From a checkpoint of a small transformer trained on Wikipedia: width 576.
Each number is 500 + 50 x the weight over its row's rms, rounded and kept within 0 to 999. Layers, rows and columns count from 0. Numbers have three digits each. The size before them is the row's rms in percent of the matrix's.

# up: layer 4 MLP up, 2304x576, rms 0.0514, rows 1979-2010, columns 480-575
# down: layer 4 MLP down (transposed), 2304x576, rms 0.0435, rows 1979-2010, columns 480-575
up1979 100:507508516562515513482423528465479467461511521489556502487552501485583532427508517439480474480508388571503441499541510540409451471554496544566513508611596504517533464579455481516446454478551524508456476480505473432488558412459456549549516480501418528549452390497471562480455494496535495522
down1979 097:502515564580487456466505493460472419544473487514531504523511493452613552426506431596556527517439521483504565504474518459528555486499429505584586503453546512530502503493504584428531548508625509523486457446546527532552573482539462423464493447532516501483455540474531493516426447536574508460
up1980 110:536482466530483481413597458492452436535537464564464456422499472467568464550449491457430510520549450564509560530467506603467481448438497563476552425522518483405509458445520457384501459449563518452595528477468472500485578491526564436476560463459470504552528556549513508535513450543454483502
down1980 111:544454472478518493586540492422461470509499520435468568539532637506497464529423414472545604419524541559609590575478491433440493483448445476438465442412548451483518458458530422434523472474473433538497467507476478507485454465529517539600511488484445476500513565426566499480495453488487409523
up1981 103:532381392446409508520565528510545465446423501499500480506531557563459479538459491394455513477469475485466452481420514426494478396507564529507498390477512492448532577414497420477554471534450479506596470586521555515415517460503497523484484467561603467504448573506442515521516443493476463575
down1981 105:507486452463445451533448521499494483547446450518456462571501458555437476523536491575554600447454538475496467479540462473462460370536475535522464576444521439505438440437557361509454512456342400479409503612505468548572466457447512500598439522469434470417574509546581451535497538486439489549
up1982 101:541547562435445510500518511511555451493492520616561536389512437570476578497536482538505403524607443568522514532531584427540555406528492466488525487490578431553492417564502548379535472452505461399480516565441536474499429548471451561427529622430466596562530472532405586503512473455505477458
down1982 106:500517486443506444434550555507491474494565499396569553448501430507529435423539546427507497515552520556444497490508515573513416426567483466493438467585508459481593433504433575417497507425561472434483490484479428448461566486500481386443556495519578480448576524478496394613578505483551521471
up1983 090:532438502473536425382503413428471463464525514520433570439566504499437512472470565449428524513470526493471423473559549436474456489605463407643551462537455458475412518479544525610477466392493402404476477538594505491508489554493600479459532459372459504541421520497441535470444519487464565522
down1983 087:459561531592595472463460466491575553517460461499528499560564507529528439464588471449497511492425459497434494552534539400485485447547427522495500513473606452532589472474503469484504464484571438448499502560457563515432441468537457451484530445493559545492537523558529435520436480467518490483
up1984 108:401473622523479493385462430508443453445491492498446542443539486492440515499529405384531502479579486557573443462468553487411463416461535457452523527421549534529558392475433497509512387433535521475471448553525465514515478567520456535431455554527433573525466480586555487477474484429472460436
down1984 108:502437478448538545421524512561578525539547523569562554466525398488534498498535482532495490598576488599502509480606550538478531465432571427499505460528538485502551512407500408476469571460522516629536488483547500499514500538491536548491509489449497593545559476525585455429454452425398509398
up1985 101:444437492530501509498564460441521524431496461480518454453546532527474511544510582496556437469525457621458490542409462504483525515554537530509491567547439535530449469513466496443491445529538486413512513474484434520502590479524475408492468516497453556508464527608510502499440419512484514588
down1985 102:439441538532499435597602410494539480559561479438544477455508543533509392475436563461527550319553478477468460481476516512545476529524500487616537513563494625528472484492447490424499506494544546541475460451478467549480541497573476497499488495519563494498469416456521459488532509555529533531
up1986 088:530518506553522461503467568390392503621413504594425487496568514481437482450484580550513574452414511473544496432456517372434421449495505440505502462466467444458524516485599547475572483504440400483578493494501520450564469400488498545505499525455476514551557388494501413501470542497516545475
down1986 076:501523514527522597476482439539528529387467541536537497519588397393507579556490476492474515512534466548473535455550493503564464491436521492474451541501596551484522431433430455533475474561610508544426458510526494462429476533456449484523487557510552477523468508550519395458418564541488547500
up1987 099:454466602472525510425566364492557464433487377418396559450483538583596510369424563558478503522490428504463443465457501559524578499467559543492518502586535504545408603528539464600574394445586487477397507456451520447449538446471524511640508437544477481502455521466407466503597427521461527545
down1987 098:467509511549483589513556521552409504571484573518600545470462539535493460453507556473504569469538529490535440493439546528506539479525563455464523490444469502447496522475588484338512509575523470503568469438476462539462553541406522479435515529431453483481494505487446496604465458440528499503
up1988 106:488474430409583522521528495497460455528427399589510502577542440516462583484453495524545465507652515543492371515464499544548515399471516567438515517494537450495420498536442567388531459561574531450528464582419462452491531528431411599455454497479526562569483534518409488596561516563419486490
down1988 109:435540500464479498557493495514574521549499511419482474577552473430529450510568588442480515560526417551485548571511567460487564579394568473504515476478570407545514453581404530596518463439447504458546411543410471436572525495561498549479564468521548567447535522520530478504530452425452487590
up1989 098:470481469526477481489460403388490512479464433442502480526517559581563550477526578473538541553520582517474435497540540435501471512508543568518580538577529517533504461437410517521490447523559465486493480475592518450485462531418458416484457409534432417455501565524542509477465506564426484456
down1989 099:439590574652504508443494489377470527546498462471465491456482446495556533454465515511559511526545463540501504556460503471475413453526470488480591530530544481584532510505390575454529661494533381503546474524559519502448467523533422432462486507594523536384439487463511487496518551601519482497
up1990 103:485510505580459508524502365459526488340548534444451472482484540544474644433599535442495454546563414403454460522358531508454485509483545560572521521566441522504590514495501553489455556500469458444493537461486511483517549534501570521494500425481537591537424509551511488510486501536460374464
down1990 105:436457465562572532462457455580562545409504419537517561359418436497379436477468467466543431484389423486522525502473467494473506502577426556538440589488466521511503438513541573451406482463533440466478490497492498545500492523383477511593415502518513538548465493526428501613576437422486560452
up1991 101:388444396357567489472529506451542504523551422447571426416467546456519416536560565449538442471506492538534519567457425455528469517483509481421504506481545433500509421452501528508503481545466518480532533458437521395422519495473472444508520541475489508552387456578484569518447497562510573532
down1991 100:532465594542505512487496450484547482511510478424373596529362434453533445512430537598492574411601557501530453555539421444444523533429557531505551541578535562533425549552538510543568490529459627508440504488454525507493514476512436470420512486494559490480514462559549535464498593481592450460
up1992 102:511383566483472486462543460400518429479564444535582438509531502509507451484454574461435572429474467509489514553537428492498508582466582522492525496411493505523483505538380574461450443491480527445524492570463489466536493467420533468366576494468481591457497468458526612486434490466408385371
down1992 105:477490484446508522538518573487647513552482544497496541434539509468586516463462570534540521500549511462565420594548498486511517459557500506454506603491525481446414547521409444433463506451443497569488490604433489549456488492579565512454532474496523559437558510530475484503397481470548381498
up1993 106:536558607469468481539506473464597475457557573610536424521482422479525549518563513598553529441477544550475528522391559515477504447476538435514453487505398499533538521510536535445542513427495469577422525470477538445534521410461482595529436521458502535533390381520455470514525464521462456507
down1993 102:532454415453420524499517523491580426495539428446559438586542481561489526535554494517553573488524458563452561425572507509477572401559505575475468487462500463486459519450470551409510515421475443532461541561529393532442538465476392539519538506480455491533449434590520534514507435456515492540
up1994 095:504478500498452557437475416421474433400480537587482521581532617492492532396620533441491549568519511532464405449443482414543537513498552513514547488575480424537536418434466447522584360492495520514495493553549577541502558519535554557479527520439422511579520484499447516529492489516552492547
down1994 091:506476480392584546559526500470472557510441558490556563536463537510455498413520495462563510520548558498515460471425485524551465519578446458475445491480492454513581496609391494618519575468526341513487618486546495475532547557501532521479579544450486495474429589575507507474447478548494514458
up1995 100:535548587498533573564492457524516573472469513389527500526487575561415504529546383493544575385477468491481533551517474435453436565564501519480463458394424494492520535474448445549514512590541482516566506563471456444530667519472418486516505407449514493498436561537432527476555411461581452518
down1995 102:566487536559423435452521555498401457482501572490551540541546557490374538459461516409462563494430467387517545463541482368538418463531454444647515476468496497565418523474360413430468511452545532530557538471577485490519395600443478471414551572552474540496491491488424539516510521487475479492
up1996 103:484545459436468552531490438496576427439409485486471507488465545501596573473616471501410500500600440585520356477607592527500413576525470573444566478445514471629500436403472442633572587528480535509540495448418427508531477584416476517437547567499411469514469467434472531441478431562543542468
down1996 106:567584541458467477523496549528552404509493448477568556479467506438575482525456505491513581526525534524574495380539450450465567553496522450471556474529544420492548515482518485471516452536481514529508436440462521500538614545461491448550558476523595474458545553499564477495545482534471480464
up1997 098:593434519469547553570534452497466450506532486512533514450521485545522549419512552378521501485488479564487450515464522469574505392503475510466464415535419443500501422503469570449469533547506517492545484516531474525492563549432519540490420518568542440588436463498470479470586497465511440524
down1997 105:564473577505436575509420522540533607479544387556521462571479620558483457418554469527520619466489522497435496538608543458550539408576507381527476493458551500497519507481505499488538479534449530362430520508545503549403580574488450445592501514550482501441526533412485527511467461505642543538
up1998 109:481517580482441520499411457413503469567523462474583529622533476488521658501604411494547534449699515503492536488532544501472430402430539623505458421474487479555580446540523463588584458474481539451504550576553478479547497481405536578368467538542489405523437465436493456523462599528520485577
down1998 108:397549448485481517531487467470532497471513449485502504489498487590559578488531481551572456410595574453461568470512477479447450587487505466599502513460417523544605446514484552547574529413421470472541580477396479572506509494506608510488520486526459582562452519540432399682472566529560429422
up1999 106:567524539468512598612497506499507511512533531548445426484509582497554523552527547507553484450533470542464536507584459504460473559462522504448405579511571568425553541418553465444544537452466493437519488590485555496418436419529440599447424528460536638570506449459389576446487522555461497500
down1999 104:531481517504573606603518566493523533474522515501410443351535506559541429513427521524513520403509448481519504395421402509543453535382505533440482392587514524514489568505434428477480545552359473431526604539539463415512445438496449598495473536535500465451490461551491535486463533469506415401
up2000 099:519464491595491476525448493436486509517406448483498532513524508504449454526469561497476393419476530499531519550517543491398489482618535535527538458392509519537437463479519596474610511431422511491472324481452460429500451511455561406557486545452502553540547529470484467491592470466527492494
down2000 096:499532462553497542506472574524554555490403528487489457462457450481569460497509520417484482569356570431519580518468473486511480471477594431549497545512557581513446519523463542522544561533513488499555461475522526549491442466500513561464516512536532619448524583507514547611525601522531446478
up2001 103:572506532488580608458471431478484442437534481488426460558507581524567447482493475509500321490536413513495445568461493501537568518523592493500506504575496517591502508465387511407506505451497585493480535453536514398524477507494490517478557489504482562460459513487486478425507588543460592433
down2001 105:464541498536554501512478529508469478495469497462534545470431523482516467534574548533458524556508545489415602514537495463422520445504471591431464464541528517474459427462424601463547547551495412540463474430539501600503540416485602581495537512452466452486546539490501443578470429470537579500
up2002 104:434491525484512524461541426566414459564413530425486471537503586492523485384526435537568450567549511510510531562501439537586476393414513542507412467488546500442497457463460508549483468482473614443513555408531439514486487526388440601559610508439480484462452444530496482526515490559505492472
down2002 101:427532580451426504530628531446446382514521527505405463489453443602531491589552497523437521542455481473600440538488433511531498504420430537471486490481492446452565521423426543512475374494456510486431494484478466472522457440493513476508405530511410521390486537450494543536441452422527375487
up2003 102:413450538470532431477484504412543477453470486458517502492556464440482620481461469477573583473542448541516389482488568470449514544566561562466532558440383466391540491497512528491498491468524563490596529519499542433600473520520472493481469482417501530533442509468493519543514492525447487466
down2003 100:505488548487563418524495579433512504577537394457422554490373466501471553447561452432526422525392468568529522478402570428434515519557576481533523542398612502524534472521526571492562529487453470497581532428430400363587477439469523460490516542573561452413476481510507561440507530517468467560
up2004 098:584570466480471513572491439441500463455621481551542518514564506489541531564553536542423562499542497482453521514470595521477467569638534544600611475423482413533500404573501619508524520456456569496484477407522435513596513473454564570529536470583499414532478468460504487585479476540516578449
down2004 099:470503458541527513436428518479494511470567498513596513564567422419437541540501480481491584449454526553428565485597489573551493500511469481565408498399510562471625561610545450524400462486535441539462462434423432500508594550455539460516544576484526488565414414484520506529453513544510515542
up2005 100:438369508524501558550607504470571494449478496541451482435574423559465512448525542561460462417495389512476544486493420489545481497467477447469486483520503539507567584451506483491522546493493493414468440548469524395572542474488462482491487478555538526496473506550440531567445459545498599462
down2005 100:504601519581460439509550455455495456464466575547516484447532430589515501496534509558465489529473569559569644506456580488492481537514526467463431500497532548501406531506507570561523506603487508519536537446560438469360469509497495474527506553509441449477576500531497518520437476474485453511
up2006 100:496515469532553525500495494510492501531497521432561435504478508582502522530558430500489470486487467476506491476455516519465403549562518545565520492477513441587503444546498569484539472576450474497503515454470412545515516521477470517517564454538494552477401568510524608428523554475494478530
down2006 106:452479357390455424490576468526520474552534412572419510490535466435570492510567535567570587490553455478515473456460444552503486456466435479648493438522491539448501560525486440559505501512508507467523500527479473468593419502537462460501567420491502445437480535477554456510478523551445394405
up2007 095:512460365520454519471464509503446447490487516561467434481491488586549600553453565480362536511568533447526368531443522527473464519445473522481509537480506545527486427432429542478409471466430525535476446482467536516505509564486545485606507486486599559437454486444528525429450491550477451484
down2007 094:472550501514503428460503535505487535519460474518474415481639535429498527505540516475497477525472520522516437485520408535579543514396544555491457491556476460553615548503471492477481494555497360509543493542541502437466521529453575499398505565461475527518510487535438523489561518502552451488
up2008 090:447511488491393567562515564435530446484565480452556458467493499567537532530506545615559471561428523554532570440547563544488484474498525550481483389493488536522504474579475520531462490554517507521490449494526452483597524426498486557457438548522411479544516485406527618550468522460457502520
down2008 098:491585486522393526534473493408515532464518568505482568387506477493494428455542535495495476488374497472585634448514528537451468473474527477550451468563478450455555474488453414559507576453490494490526614484485458517519496490593456554618495496389496475529486545524474556612432532572502570518
up2009 116:477443478511478499442484525505494481458582433528542446511480504584566580426497575467477521591502495588485482386479496533443462407511504514501553475482472352632536451439482564517469462446501480434411488598540502475533487473400451482509477522438487543576431513530501501509472494520446523519
down2009 113:516505519533557527429432460472524545547480562546449482450481464523484554377454508474517468507426500458549483469461454446493452573495569464490529415533498472582438462505565546550487496485523532529488545505509496548518510537563500564565466461560497548499473539491510459542479450532446565476
up2010 106:483579399520490520516514459498519497473483474533512570424506466561454490472447436498517520419424533530506499553448431453532470367497547478437517443528456481582513443487492508528543459551440576504525569539560524538514450370389423483487470535509608545495538512540481516453548367498494463517
down2010 106:475446486474480477519500389511469420473527485499493483457524453490535490396563508610506438471399515539441487505507442499514555398509617564427479566492555529478494473529604530517488443469498410483471508521567505521457407513457471507561494475577444489569538397470493483436539434493509588476